From a checkpoint of a small transformer trained on Wikipedia: 4 heads of 64, MLP 768 SiLU.
Each number is 128 + 24 x the weight over its row's rms, rounded and kept within 0 to 255. Layers, rows and columns count from 0. Numbers have three digits each. The size before them is the row's rms in percent of the matrix's.

# layer 5 MLP down (transposed), 768x256, rms 0.124, rows 428-482, columns 0-127
084:094113126089149118106143151139107113128128055148141119160110086144152130168158113126117114098126117113145117165101137158131128158104106125128134108137107107145142095137129149122159132172123107114145130078157176124157170165111099115125164126100121149173146193103181152114130122162119146122131141151175110122150166126106135079152107132132114140154131098108060133159135095132121076139140
096:139115175108114111076141119152114119089151148132111169081107132092118144143167175112119094130136119154120163146131114170079124091130171146144138130129144100133070104135095138135111145122076103108165144082151154144113132132155142136147129126119188132125149125113103138103134077077126133156163171122189130107148131112173141108126094138162115131152158175100128149132083124122117121126134
107:107130122122158136129129167131092092085108136124124177136129123107117126105134171126131063123119104150126122172114075143092160110129125118163148121124122156116137151139166134073158169135083122176153099103129070134163166087142110175124119120139155129131132144134086145135093119133136111098137136124125137141117113157154105140131164145125121108135148143099083147123141126132161166132129
105:109083145111123132117152169124119131103137132120156146138161143162117157103116069118133090157111121160150127153126130108180128097126103095106116146129148145105122109120116098138137120130176091095103137127099143134144115117101113167123149177198063129118131111170090123172129139136122152164115133123104122107116113133130091109143102155107149137125121187126150114139145145141116135103093
092:155118143149177093111094173133108112135132130102126117108118131141128136121182136155133124141156097149130167104096122110126114167093109107107124183160111152137115117136099065133115110125169120087079158093128098127124113139143156135098103138093149146147158120129121118155121117157143112155133113162142158098174111115148110103109148142152076124139160123124129128176174109126118121121105
114:138115163135145114122113079107156155116109108129121094125130129122148143113146163095095131146138139148153144114124130132161108156114154151139143134125107132103115111087158157106133110127132123120097165114122086132087151122158156137141110106095173090109100141125065105112130099119156118119069100139127133149125146162141141132128101092137115135136126116063125127127115127126114186133151
098:129132153159158178156135161156143101131142144129129097127082115106125189153111125148133134155090135097155120150115137140129146072135125134138122131136144149122166146142089144123127112146117149133131126145116119150136112131159126133149082158166086119145116161089141131099124120126170134128137119119108136131112148129129087160160126085075174090138140186139123131137127124081116119111095
106:126168133102157103104146160147087156112159131194144134140128161147091117112126153132147129146116132135121112140118100181108100123080097114140130121088141135111111126120148116130100073155139114142120133117092160123137133138131136163154127139112164127118137156123119089130145142069176118149063111108114134120131153105150136141155131121134127130074174179144161140133111137142165116144113
107:138142110116162129115114128146115119143122138163130144144156145135146098155128120130124125071136122119109110086145130212110101146120140117112127163104115134133132108135121115106101132156168135156178186126207126119114071137167129122118150110124108166109123116145158130099129150104160173142112178137141111126122126122149180112116060159129159116070082109130137144135131089149140126139136
089:136139171137104128104119109107113142122129102120134132167115132146108115133087097165122098093104128134148077158120135143115098129148087171110104170117127079112108159122130148144099153098094128103124159157134074122124140149116142139161153139134095158143102115128138101166099119142150101111125199075130121134059087113131147127125124102174129122141132139131145137153163188119144188132140
107:105115160116130109148128139126142108137137126142107174099102102161108089110159140129066167136153123128085080109165138148129143143150147141121112117128137118151145102110129135154135122149125126142132147113095109182131109157132119107114134160110116088141152049134158169101110129098121100083111080110139130088117099162124163129115103104113133123097076093109127138116067094115146156132165
106:127134053132163128162119097101113109154097125145129123150117120143137117153104119121153101154109130120102121159108149091087142139133174127151167098117161151155104144097152122142172138143169098154124114185133117144142133136137145116125180057133152129142132161141183127127092108111130161112145127108141130139107138069133171072130101161120117127124089090135082128142138121158123117134082
090:150109126190140126104117143111129112144163116142158178138136076141114171131116075120133087099082120155117125186108153149086141097157112125107102104125124092135126133116107123139139101133096155091129125143163111132127114102114120123093080098094141106144126087103101128097123188106115139113113136087098162107124123146131158128107158080106148114130153151090119115125119107117150174128110
105:147122169174151131110103147097105108118172090138129110144132068113091151122113158178190092167151096122166123145162154156137152125055095120147149109122136126145120110145109152120107136133106129151153168142146166124157144109142155172087147152137159135183140122130122125161128113133149121128131113116124144136085112104139136105139109089118131115092127158163123096136089104153097152131143
099:139101084112151154135092120135136096108152154139111134135118135146148145102109145145119131071142156112137113134161107154125106128104109127129104129137111116106122113159125130113175178109130130104124109154178100123125145152167110146067082131130148168133107120119153120104151124133107130073145084076104142094126134118131104127115110098142136140150137110147161096131110125147152098165127
103:136110116133120144174150086116123124133126103115130144132119124119128169138126121157113122126181170120143112160146070154103089116158111044130147147151089122118122130135140125069144110159131150132121106148111112096127148112111129065106123141129159113147130077137134125135093125127081155155186110139109152150116112113166123140127095135128180101106135149166110115198176130163105122087153
101:119101123104175173130153135206156166117110118151119173112153087160123098133088086114117084153119153115156099140125128095112123128099143122154114113155145112115115142083101126153143055145133133067096095152123119123122118115167165094101126137123139155142111123110154113161106104116175125097143138122138133112129138122124099118160131150123097116115109111129114113138154119114105164123109
109:145086117093168148113104114137109126095112115181122138117129104146120137100106082125156084171112092114138136121122140091134160095114153136059105141109166134094133101183134090090143107097181110110160165139095115146081121147160141119123086144108136116113114113155133112123163122153180140113120129119109162073137137117168142128123129137124153116118126110158184133110153138130123120109144
103:122087128121122146120151117139092118154108125149119125093121096091111104117145104091206132116140146138163160113134095183141149122117152107146123089084101153112082128095133119131099114118115100130156130154090188100111136137123138169118113114134085146161116127175144166133101135146125109124137136117108078105155155128094117134112087077130121146134132103142137150106141125126125161131141
110:112108127160151121090167112134139105121109156148085130086166155090111120153154138104141103102160112103121130131102099140123138118179152138181155122134124109095151105132172109105118134142156141137123155152137115074130133101142140128131107128122092133170111215137099142148102089125113116125128108115159124115152156088124102073159125135136106153118156124098105126136203134134131142104138
102:086128120114155154142123103137160165156161095115121090130138120127131115174150128097187130156125117131145091156156122127163130120120119084066136120165102128160062111118137139114141107114114157126096175139171147132133117108158178157156152139104141157125135174192112142133141128148155149157118153157134108129131152149112109113147129122164138099153098139148107167102123116133126128114132
092:101086122087083147129131146104106119111129137145101134162158098138139129132117099143155082121102137148119130088105104128131127129106140122121125149072138123116158112149093133109086109169151110158117134087148134120161147137156133122146112103160113095123123125108113140101120126098143146128128116147134129132114132159122083121105141103183165103119139138098129154138145134090166099161147
104:113141131118143124153116094148133094121128101107137132123104148132137164146146110135113101136156138157114122138122146133104187133156123143149130115110144088146097181144101085120124148096132149113136115114137136155138142160147186140113166122106135116141132139169125109074126153173118160102152122168165157156141170121156146111200094127133135122104105128142152103112155162130118100140150
091:133042127127124132134101161140156099146135085149129142142110192114137146133135142120149122141101144124142159135168140142137112144158124118115128136140130145122114112123127137124140120102181136139099164123117150159115133137097114091142157079124155125092118146131126132092140116119142144151180115148130117145123105136122103088127071127149152109083146111143143126132102152140128148135146
089:113143133102118097107139123164176116146111093150137150134095186097098194159132136114102074075128122132128157163139128129125129145115123083152098162103141150120099141140069135134138140178124140132123130120114165130125135146108135114108176154135134094106160139093149158090173084118074147104123133162122082107119125125122113115125161080150133125119135128118091142125122110118129130134130
098:100162153157089149103114101117086125147147085094138138118145063137126069137075196174129110127129127146081136109125161128136132090169150146120098161092161145153160123129148135140147121159093148124119107129129118158119106145121086105101131141141137130119148181091114111091147102089132114137112147131136208100108143109088142137114148126087136095135141125129114101133116151135107134120101
094:147140101152120134166113154120146110129096127122123150123155176141137152143073086137121107130131104180127101133142146142114132118134152126192115147082147114152103121128115123098105177108091146140143142164126115139127154119110124113149109128139139125180137117133124077093128136121155145099110118144106124101106117146162147165145180103145127133096129147120124134103078123130146138121120
100:169115125135126169125124153142150119135146156122122104100140120084151120173104149144133138143141107119122130169206149108130126112127175097123114146103128108128094100126143138101158111138147196098161107138166114110137103128091128111125121068144135141089065129101125109139088099147092142106154141123129106120166132163120128143177130092145103119138158109178133110126144132095144155130110
097:150110113144106114093149106083121109083170152119135160110117091146132104089152089164170147136134158148151105137113142150164150105150090122108137101140114091129126114142118099103140132134142138129137128120170175125173112116152148148144091165090100085116130156158122156101132138127105106133147134159087138106110084112147140146131124114129125164149155096123125164130106113155136152117147
102:120168105103125095134119109162177034151136135088136152151120153097128143122113134134134144129138131132131129111112137135127133161132124099175143093143120074120120137134118109114129096110114156127148148138142116124091175167126165116116157137117116144132195142108137143108132143147116175158142143120107105088118124110153114124127097146120147117157093129102162134123151116136141126172155
074:107139170131132092142130112150068133133169124126067149135130136108122104114161117123114123143144170131096161136149138151158118121074111129132117131136099136115107157123140132157107106144122146134136126151118129135119156090144139162133100116149078126075180163107137107117111112118147101152112135131132108134140143130122167114151107123111122118120172100097165075125149118135123166118140
107:153154096153112138138153152099166113104107145158116131119126102097102107127083074067118096137122125148103119186142153140143169183106155134105104138143141103111161073147106144168154121105147100173124142137099088108139095118128109157146126120161116115130085103160126077125113170110183147084125129089134153134116124136120187124152108102148131128105134176116094161115157153168096122119157
094:115114117142098176152127119160139127138140151116174142096134106133137108138148092104119179094113151143097147075130103133135114099141178176115185116129152111094116114104144106153095096156096133109078141130112090124196119123105141095118124121132118131125125156127114095135114144130157143168108104135116091136097158113113107112144071123100125156137173129149120144113140104108138127092115
087:099166096144116102141103111152137115160147136144109184130090156148171170155160121124094163100129129127144142108130149147134126112123155152148134132098152131114149156128135117115131141135130139130140152174063157163090158127155129141116165118150126112138124150154098130139123135097149116120127098145163108151169111130138053144125119164150139125086105159167156125093129131125082146132104
094:132133129097116100124162162156062125134102141138110147166108130145131096108164138086149107132163099123102199148102103137093123152121139177129188126107144148105106141140094101134103122132104127162129165144120112163148150126154105140111125147117150076129134103098154113108142153139133159120108096108122127141147125130112135156160110103119169128129092129124137143169177129079125070107135
091:130153123104115103148119133123095104127133105169133138157145099126122133094138165107173116123135109162108151153098150111133175149126114138153112133142112134156106149155097118128135121088131126104127132082135079154094145127178101141180137105093130130088152128175141132084170110145109127076093124102126118143145156158120118102114117134125172143129143105105114120123106122181130144116166
104:196129171102111175135133105132131111116142116121128108154151124134129072155129138127121156132125153110132150134124171225161137115112145115131090144146170130124175156136132132091125110164115185109093122141123080153097155155133077143112108091147121128118117096152125104121170119107139128138133124143119105147126123111107115118102105135156119132129147121151121118135142122147125132153119
108:125156112132129154122182125112131132117137132122142145114124128155056132140124128119144123122109119103143082106096134116108143090135117119094099186117121159125086145116173150109127137131109134126142130176137117107143147124135100105080089114092152137114157095181118117128128158095150131116129121185112147100108148142150147112077071126074150105104098160137165131112105109117128129105117
094:076144176137147120130140091147143162126152107107078096132136120177162118147141105118155123125167127148142139120084134123131114112133162109157072149114136155085069126116145099153135179123110114156165090132130111127164135125130121112157136110132158134126155139139100133102110117135097137151096108121140090137118177111131135114109140201103116103129145113183131126128096108138108115170167
119:144134094139120125131102151117208150108120114157145174107073101120112132136142121129111144133163083162127149143111126161172120114161134081111146137098131104140088112105088115116118149070174129073083146160145118094142132119114081105134137156119115114137160149152119118123123115130133135144111113142110152095137129112120106184126139123100148185120099157149151191139145100131149108130116
099:111133115132165121114107076109128155195136117101125134129156124102128115143114152130114105134127107158140180129137105165085162123125163120099123149152096106128161153138130102117122128142125155171107130147104076143081081127158146151078106121155131125097109121100141116132088145114110153110136121142129145147098111126126168105138138103093123088125121118122177140058118130085129143124113
088:153110127146139110166143154185125132119143149179158148116087115153095165131112120153063083102070143082118128096143110125116115087097126104115122134142134118129085122147153116156153139090114131111126091126120097126137151115096138120124132087109121180123100154137132152118147100148115110144152107175125119108103130101123143126099144118110172086139155137126102117115116114117135113140178
096:169161186154109148154112090163134096134145162171131146079118149082105126139171122169113137135154083156086144161128129106109120141119164111148133126091122130116130121134136118162148172165108132120101139147115109151103143064116121138118144106098128138159134171132124157142138158134133161099118128125136150144146137138122092140097114113157120148121112131147111115155171138145126136129152
103:096155128165122098128160119144134123171151142120157112134113121142136083141078121105127039120111139133112120128106112145133133180156105124130125084151144117167095133126114169108118108157150126130133136141135145127184116139123135128153160148121121190125124134151124128126082117127161124133147150130132145101125163139167137117150113118123115154132131163074151146103110152115156119120121
107:098149181133139104165137109143110119116155108142120135150113143153139111122148142110149133151103130101067124112093125097130073128138120129105089118152151139112122129071146110154122102175088139154168124103157142132134099108126158129120138151140095108141128105119128111148094102135085170117125131094131131133118142088107163103124069180086124112143148126154147145177092126124137124118114
097:117148134152171135153141138091132108112096139132126093141150101177171093132128137135175148177136103102140157117113128095103095112109121101115136122146128128066133090113138105117133113098173096130155139150061128109126142103126177090104110166138140092153140077155125116169151112159147129124120125137115127105120077135079139148116103099123150122139140105127126085139106107100128117145099
105:106152097107146167121111150134083145111154131110154109126120082155163121175148145114148175150179134087127136110147110130112150142121110112152151082160130120123150092127113132146156164132132168138107144135132111131149135123123119111104129104137123142099113103133136172132119133116167142145123113128161139117103141150176077145092132130160128155088081152169122081126120118120149127125125
100:124160102115187144131156170130104149139153112078148154108105109127138158141130133132125188185133128084093086145123129128097150135121138098167151123127143111150138108135146128119108144102118133116142151142149168142108122141101153102106118078136210114169140106116150138105123123133173118140132115113125159148109116147133179132124101090123128172117159112121143143129147181143130154116135
093:132172123139144124126125137119127131129128165095111161171131123117131133101154141123130115094111129105163121127149092144128142143149139131117077116141176133132152124082104107116085103142122115174117135147084057119130087128131128123178132111162157136117154097112103108177120134121130124143071106140130150168106091159118150135152096160112108123125161109161128147110139128147113105196155
108:126134143136119138106133135095152107132113098137112172167096152096135144143161113136082146120133104117142134168122122086144101104097166103085116128086125055091120132112115163108114099134128117161105116114133093136117089124094098121075132134131139109128138096108172128127071113101129153101080149113121162159129154164110176123095131103163162093109125101107143093121091138124134127095143
097:126114120129111145139158142115079144147158124157141093094072180118113086145102145108093098136132100179081128151157135108133131142156142152129114157129092182121112201112129131106092128169129149139119081166116081108153150137113060113108119140089123142144119163152127133179167117129140136081115092184113123092149172122111115151109164106188105138133107131140116126124091130126100094130113
097:134146123153156123133118154148138125113106138118118099167116149173135120112064116113144094160181122114110156126127102124129107092121112088161133135119103102104143183133090126153122162157143139144101146117122105139149099127128112162106158136103119143174096145101041142095130109110106140136103110104140143088135165101099176092110102151130178129173117162126109111117137162146112119117114
104:160152167139137145126087095110143161134118144142114145135109126087115120153121095134113168114136134127111138124200130086125162132117101164092115137166129071134117119142110145135125127146185065119161140134101107121139082158104118113106126147134148104128134126128151140128130140129137121131119131115110109115170170136122143120131053096107149102141117162104101106134167113143145129153137
099:140194163149107083115155129150138115111104119141163138128151104123146107121121141141115089116106148101118118135172106127111147131135145142089059152110122084119086116119135122150116148088140128107110127120125187156121138123144145140130132135177165150144106119140155092114148088130126173174153163148120157121125139105134106101143131102105171135135142117155124127126128142094066135117121
095:131101120127113132118163128147151082129106111130117143128130134152109144109102106148108132126121123094136118102132147113153122118156160130107111109085096115139146096129149125108107097134120101136117147110121136177115173112124081141140126136095121122087127163099123141100119143106111131135148129155086131144113130132194102159143145108140106118139087161098129096115155111120111094188145
# layer 5 MLP up, 768x256, rms 0.127, rows 429-482, columns 0-127
098:147137170146109123104100174097130114104079104118114129143122153123129084100150126149158119134111138128096165136125113159166145134153110106150133123178120112145107109129136129137140090157100144175105108116126163135083155143144097148136114131141100130141149166142085092130122142164141146137118124109146094106163126136186127143127132110129150130132093154142159130185102120140118147118139
099:115111173133126158118112162142081137108119100091161126170189153129115144102124114143100027121119113142106174090109117125134145118114099136154156118112128145135139108112145150123139155120128106154150160153125127105096118128132120129130126102121097122116163124139096115171171136112124140134118136141101108127152102141178119171131090080129149168135106113145125145137134101137155141157122
094:111102125124100192117052125159129121101134106111107140137113092137109099110180141124161138140142115146164096133093118134105117102124118086130115162133099155158115116099137146145097122137146112135185143114057108125148121102149091173106129124148128129133119163146120109147142174101084134127184127124127141136115099113140140107132152120049129128144148119120146125158129092121132106127122
091:119159083106137131097103173119152177088158138143145141137125131130139130142107113132150108097160147119181128126142100101160153119136127199126145108121096114112140076111145162144137148105150116133136140128131139083132097106150110119166149149153111114150097130104123134060135142112149152089090115113134152156133117132107139111151165121155148160110122179160115113109121138156168134104162
106:126088110149104111088130111093124166155111085107170102111102118136120161100107134082074119173101075109169150126124102179125090161152119155145147163103155134062137106109164150121118099149144161141103135162129131146143084153108118129076125120135147123139148079128135113143162145133173148141121130161151143117151138131147125141153147114119121102146119155117124123115108116150131106134135
095:135134107116126099136117143104160127157128061171145105133150148160131103126146136183121122131128146158137125128147120125185089117132106141134143128121113104122118141124128167082125141160153147154154077116120113067159118105120121164121176148123108082123148132154136139168102135127122137184098142150124136075143153123127105148101125100113152116111110101132135130117181120153139151139105
101:116123163114090122113133131099106135147123147120155126100135089113109082104130126103145124123103078150148120116089117146146138093081126127097107151198099184151137109127152143156096089113113131114110158100121143107140136078111118142112108113114151096138156106114118102138111111131137125106088166114114147143166129136150103128172147139111139100141137143114145157107129153126120093183123
106:126101196130133124135109153148113118101122128162118149145157159156184136110138113174110080172118117132153087100129082079143089202126102112133148127166107128122112091123100119084130098122165137145117109109144163124112123121162122125122089069093117118148119142115156152137112108161159159106134137146144162125069132149102099156137075114129139162103117090131107113147123093131139131115146
088:118117131090154121171122172146166148126120133100135125125107078120137124155156112111183119158140143079143140132168157148133092087128162096078123169167114123166133140130124132158118138111185130080179126098141139111152153162067131126154140103128161111124132151105139092127140109135143102163115134132127114177147133094171097126115140118111146157081085121122131138163125148108119137111116
098:080160124116173126109131162128085143112179122176115151149144127155108118086126158132101122121126136103064157148097156108114152136178112119136136122125174122150112083100129129148135154149149087130112136133116141155106086128147178116111162180105114137139125130144144128161181102088120161064129115099135140116152105124088110090131101121135160128138124110091113138120126116090105123131113
098:115126107176123144088115130149136093121112159136149121123141130114127156146125142093111115116174142132170142148112152117165108165148092079124184106111156110144112116121118108135104157093170143144150142119131146075122102143113141157130084099136101198098141084107145092150126114137095146124092155121118129088120121112109132159117103123142076084187117125153122150105156106158111137134125
096:153103116132138137124171112094139130108114135130125127132151172144110098085132111096142126142145124132139116111112148110144103115121133188131155111089082135112161140115141108044115105119145087088141076109145137062121154155100088150133147125155128116131129152134141144106130106114143102144104131126169144157115110107149116130105132139123072122125104091162113186155158109107146135125158
102:108091104070114129106142097067169105131108131103136134125135104093120129063120090138134137162116140099111119109141118126087117153158109129106131151134092110132154135170148136133140125141151171140109154130118081115168092155095114168164114112157132176132157122147116125166108094140113086106140137149148166153148130151133111149127106119126115142142127129105167133144180103128113131136127
095:110107096126135141122131128122148085099128122113152109096109081133099123123153154135119100123085166130104132142124140128134101117144155117134147148131148083127139077084154185140088142124090097139090143128116146137153132108126075107119141184149145092110117092110137130160116105134140130113060151144101117119140118130130101109110081137151121128138123149093133108102119151109166138141098
104:139083117139104179118118104128144113096096151142132143132144096172116129125162151135146151138182137168116158147124150142125128129069124161122155159114110184165155099133124137094173134125101141141158128114144138128097159134141126135124147108160098158140138144148145099136142134125088116105087109131104162129119126112147116114094123163112156124098125157112138139132098140115134113135148
099:145140099086139144144100096090170115097132141159135130123123167148157110123119159117116129127150144145075116154119085132098152135112123142113116155057143119126120100145133137114134130132140139109140110163162103121138115122120102144170157111143123114134088094104117115112116117077132145102135128104111120160105133142144128128166134089150118129088115149093102141155148137125171127138098
107:142134135144093141113092156098147155129115131151097152146129146124106109111102100147121098124119130115140129081140102119126141113154147183121129130136121173106093136111155139119103076119105133126130176144128142139169149138149150125159126109128100135115173144143118156092122115133164123151161120134118136138129118124171101142098126106076088134122162128124127132133138139153154115105109
113:131145112123110075118153112150153120128115135115098114115095133144139141128121136131133095094157084141114102148115108143129173171040114162106148152086165148098085071150141148108159140136150127127093127108099095116160128093112090121155126102130148115125139064140127123078139132132079128102143147150141169102127106151117138146110116160111124162186115119112097108129149134143162159139137
109:139107095106118134139120126121141081125080149146104094123189089145137119170156164064112151141166097066184104109089124103101121125130129156123166133144120133127201135136127147142102122141107150137120178110106126127099125168156120144107120110111112153116143137148148097151127122110094126161105133131121100125098132090116154106157096137150139135113115112143121157119103151082121092127116
098:185107127153120118130110127154126123160146164108167093082129137139112138134110102106144137136141146137143136094126150141115124120109170089136132112122103123186147121117139092155095069132072110116090151117145161162144106134110122091109183137144169099095131118142105136105175069166153119136137106098145118119123131086145121117137171143154134131108196143109098179133136146141130088144121
091:143148121104101122173138111154114106127140136142171084143124112127141109097154130155145138111112158117194140119106101142141126096120115155135085128092115171191158104137100131140100092145177107141167124140145145098147159155159134092121070123118077120123105136149083121106121139145125081152136112113132129139134105128095154161128128153120104144120140112118198144118112128084147138140127
103:112113132148177076127107151113121117127119125169160137107132096099121143144098125150167148155150120104142144122093156118155124157099117161118134134119127140163125114123130129148144163118173095158138143110146096194098144085064125104101114131145121144101127122133167175091156089128130102142096144091128140104176125107147117156119115161105130136097121136171151176166142138127172129167117
088:136153139150109170175108128101146148134166142150102098113116080126121110140117165102106133165177114149119142105143095124159126151133080158125122121147142197171134106129141123097089128111143148128150123099145167143143107152149106146090150137108150097103123157086115127114088151149149088137113166132141128074074123084074085125131130112125122110126145155073136139136131169120110131132140
094:158121110138157132116101158130112126154155156103133117134154131092114076108125112118120156081099165127187127122118136127126142097149186124090131109128163133157115133088119162138147146146116140147103137139125162101177150193135136125110156100126130139146108118087127120136145088157130141156128088174128143174137142112138111142120147158135167170089096133145100098126138130130143177097152
098:123125124112120152102127107126131110153143120140134145124134183095127151184141139121133174140163123141105124076099124145130111133116090142161139106103115089125125101175097120135117115120132144123114178136124141117143117115158091149159157116139107098151167159143120126149113127148167131118118157108106125089122085106159146118183092167137111149134082122103120126093147180068140160113115
106:113093132122141151124137122118139097133110129156140157166121091145121106142153139142136151113114151096131097124150097144127119119101105172130136115165152101101185117105144091089129069157140144132127120088114148120126143120117078106099126144118184091112124145106133140168115114077145115133126129107107142185146101151071116142095113102143161132126134098166140151136115144158186095154104
098:133187112152156131137096092138134128152140080150177115086142141143102133120151139119118115126121105138148172150095126150087120132110091128101133175073103139153111149113104140131149165130079102075081103112116095112131123141105119095141153161121112155133125134153070127115129122149081115080136176147131157115130153171160134138102172109106110162123108153103112159116151131145121104149138
095:115147128114136151133126117132116114134124089145085143103144154097135112200109136136106198120116154127129134130134116110109112127119128168157169102135141154147174140136138108148117087143121134090117131130152128164102113072151129125133174090127177124128103119100125126111149094120128102116156093126173157168116119176121171149127126160102099096097123075147122107113092138146142149107117
102:125096137153101160091148170141136152134113099079158138097140127148124128157119126103102105149147114111147165140133113152170128128092118152130071174125108135086126135125136093103112144143135087134123146113144156083146100095160126130121106108165132124120126098103133107097105144173130132134112102132112125131104091143155116104127166091119070119132163165153135138108136167134150118155152
091:099124137157151133171105144126117132130114138135144121112165120139100155086098125130110161112089148156187123148098094113133129165109167088094152143119149134139144125109130119110167190122166158100109141115104171132119095114125129103138104159174156137161082120151117136129150127173128104103149075138107107101150102126115112130099114105137124148139105162169144138126091135131130099125107
103:144131083110104156132137146155159115132128122160177153131122126075104100119126106151134138149135178120091138130130141151134117138135097103176105125108134147139130132118102119138107137156142127147111128076062165126114146113095133099134143130107113117151133103128151109125131091151132130134123112102114109122151137178155150104138121134165106154158138139114122180101117079107167134122156
099:174132092117193165125104135124159150152104100131135107121125115161104147143154128126117074112106104136114143098096166147133163114150123127082112106115138146131107117141114154162165125111125145184130110098104105129134165123113103116104121124144106200162169155154099111144111136119112132138138138102113083138139149080098115124173119129106141150157105125111144131125147130120089109175130
093:119140117126147129121111130099127149106123132093079146063131129128143125087196130131142140067160140139114120158123097126167118113097128148119126123136124162126145124094150158124136126117092116114116111129114109133101108124162127183124097147150127163136083151085068105131112074142127131177128134095179121120110119099095122132158134146121114172152143154160145156126136132094161156129114
097:135137089171124113143133182153164114108126104145126135103158110130135118118087134150117137137150131094124123127129086119147144126133132152127106135156169086113164118153172139096138121112154137109136140113134152106117117145107134176155158123107108168137130079153107099141123133094135118107178124115133085128117144161121115092128148145133140168144102142135125114069150105179176137148175
095:140107121151103135122128119153109137145155115169123142111155140086078130098090111092131139113096144129132163117110122159141105174152137138117129118146169134154122090128127160079140105076149097114151144104137188132126125123115135115094117144129140119206093124072115092127146108119082099147143139140103128122136153104133141061084067174138095145157107133157103129111142194115157132120128
105:108133112083155128135111123118123157125118101125127165119109120151117131081130105139099140084122092082121107082137095106146109121089139137124151144121191081110152096113106143146154141129085120153115151181105141186111124122133151156125141127145138146110136119098099100127172128091169133078148115113120126117112112114140157140089110156109135127144146125091119151146134145149143139067086
110:125135133124171119082161099150110130148114130101154170088124168148130117121113150137126107138113136062110144112096109093125127146132193144114125124109120146079108152117152104107080109134126131126150086113167125126166110140097115117137177113143094140106141126147129084131113119140122136138097128101139113186098140173173154160151128144153127139079138103121101123204176163117156158114116
092:116061143092128116168134110118184126107126128101116127126097133101120100126122134118125118147137092146149148142092133131159124126144164132165100122122140137096130186120144130121161136135135133093105061165120141132088111131134151135120163145108167148138102108103128161135144120148105132095127137125140129104112088135135124153129158115118131144104135117093130138117142165132175153085100
111:108140145134102130145097138109138110144171089121178160125150118157143153201161132120087156091152113160159134145088121144151159102107164099092174124056119117122114130119110144192119119123139119132123142121146127114116130121097120123134148157141089132116122123114126152126157120151137126111111145130104139143136136089170130115124174087125109148120133125040144133105134127149130125123126
099:135105132149121091103109146105147125076099121152111118139122133120126129124145132121112144134157140126124112144142121124138114172129154136131127101159154106145145113096136112133088128110134119117124141108130165089097105104147130138135154175207145140137147118118046129126134147170127147116071132110159156093143088129166136144162117138132147100100124135130111125174134099164143103139102
096:083110102132125165099128172143161132118119135157127142134153120093070099138132126140148146115167086096141118120135088152118176138113110063106113137114132134148125112123137090121131165117138144117097103136174124121158127126134157115123133129112123130126094159121099134160142122155109138122141079136155174091164153107102143142107106146092077149100123105123097176114103134128128108118119
097:138109153127205104136138171111122125180087120163179100137134144154107109124149167124119115165144123138196177111151139153119098129119137134123111106159151151088113165115109139182108118149133106106138106075114132104128129144134101135138112171127140134113146126086146125167118110115147169118122111154141145137111120165133124147098090111112120161125191083103151152140165106158125102133103
098:118109100122084126107098105134115125159142143124159106120159146130138158110123123116135115101126088110065110095084081140136133172118121079130148089151078134127099138149092149080157133120150121130121165135134150115096142123136111138112155126137123137111095121133122112083129186143153104127110156132122152091123126069125110118121134127133200124101114114068120164161154128151100132097146
107:122147109092132158131148144120148145125117143166151149135119112154161140130114129138122134118120145150145118140068102135181142116090123117107178138099146165111119124116137119140121107107108097160126113078156107128087080140127100135123125126122120074130117112163124142191127091122103120084159130110166111131128117149094121152150123089124112142099130119108128146092136125070126126129098
097:178111100135110110117087138129119076103117150136129175100131136107105146133121142167149131087113095138077153149097164139119083149141111112151122130160103113138169146141141138120171118115122146147150145075114094142163102111111120116151115149127123182119058144093104119089098154102098127103195108094145124088112129119141125111150142113137127190131097163150123147123133118152127168106159
102:100100140130089145115188152133145126137142120153131132136141129103157122109115156130134152112099141115177119119133143128108175120139101132185142082106167137108126124146115141138132151133156139088115133117086124159147142114094154121125127096134123141128147091132128118108105072148115111138173129094141135094106123121144128118091166135107134115162096086118099120153099126108134130146146
096:137164155152127117166148110126142133171121121109127156140106124145099129101128141123142112131110133101102117130113102114060174127162135144104129129152119084140154149108140119112150117110129153145175115065160165159126104140128123101175161111126120127111119139092133153129160130095091128133103109152169152078094121060099095109115117152125127137175111124089099125121122163176155076068108
096:138120181108136184149118115131101162170121100088141110149130143131111128123070119120134126117091100134111143140109130135146134153112125185132149102108119140144114101153087101109130117117145102104145124093112138135149109132146105117083148162100121107141092173101122129086096178129121134129182132106206119107148116136133141133153126099131156155086116152157118159097153137119122172119067
113:083100108138085100070110169111144120102108156085141150176090097121106120125116136175149151167096097154098142109102159122119101120134129134099170100154094104107112096121121100166112142131124138150138127153095098104138106094131131122107197164112147123098089121133132111135173118132129121114117123127079113082068141101142080167158116177131133138097131127115112133139172172100135170107126
095:156131090117176149123109100114088117150138130141101126112167117119152141124121125121122106137124144101086120131092145132093097091089200117118128161104133152127167119134098173137139123145124119156142129133119156118110098099110114106120091137142140066112173101136082077114096145116139119142098103151142135145127170155148116119153159123113085118109096133116125159151139149147113119145104
095:084154137164117140153173119110157140202149111096143106137140168130149132102142149098103148133121137150145146131133120138106097187134158111158170138128118105092135079149151117108164127106136146127143128128122133155121098142102118113137135096124107129136109094148111138108127126134141192147098176099131104084143098123128128133124173131121108099157136131116119129104140102071112146114138
098:111120115140111151127100151141095151121110136157140144185125151111149119082132155075144117118078164074102137127134140155130122166123084127154074123174121142122136096116131130122130126116132113173155128163139171172127098128119139126148121115138125131210120144123138100165114091126137102124133138093155149144138110099121141090121132157141118147106115101120095110046136112131144122151086
099:135119136122119171120129159100088152129107135134132140168114151115087130144138110145158149136131111135180137112138155174128121107078123110120148107146112118110097142146106162133109128108102098171097165128119098101121115104155109111099101138135178133126184127131130138150125104150123158147100088148138097111146073122144163056115148066120121159133083130108142145111081160098154133140125
094:145124167142172137103146140135114141129103169103097107062127136116131137104141156101125138127127147111136152126170117156134126107158130115109101134128177090163104159110113158103148118121134115144117130150139116110153092124134137143172125161113171112124124119127125090179104110150124100122132156127136116091095130134124103133162140137146081135152158142153122115121135135180134128123101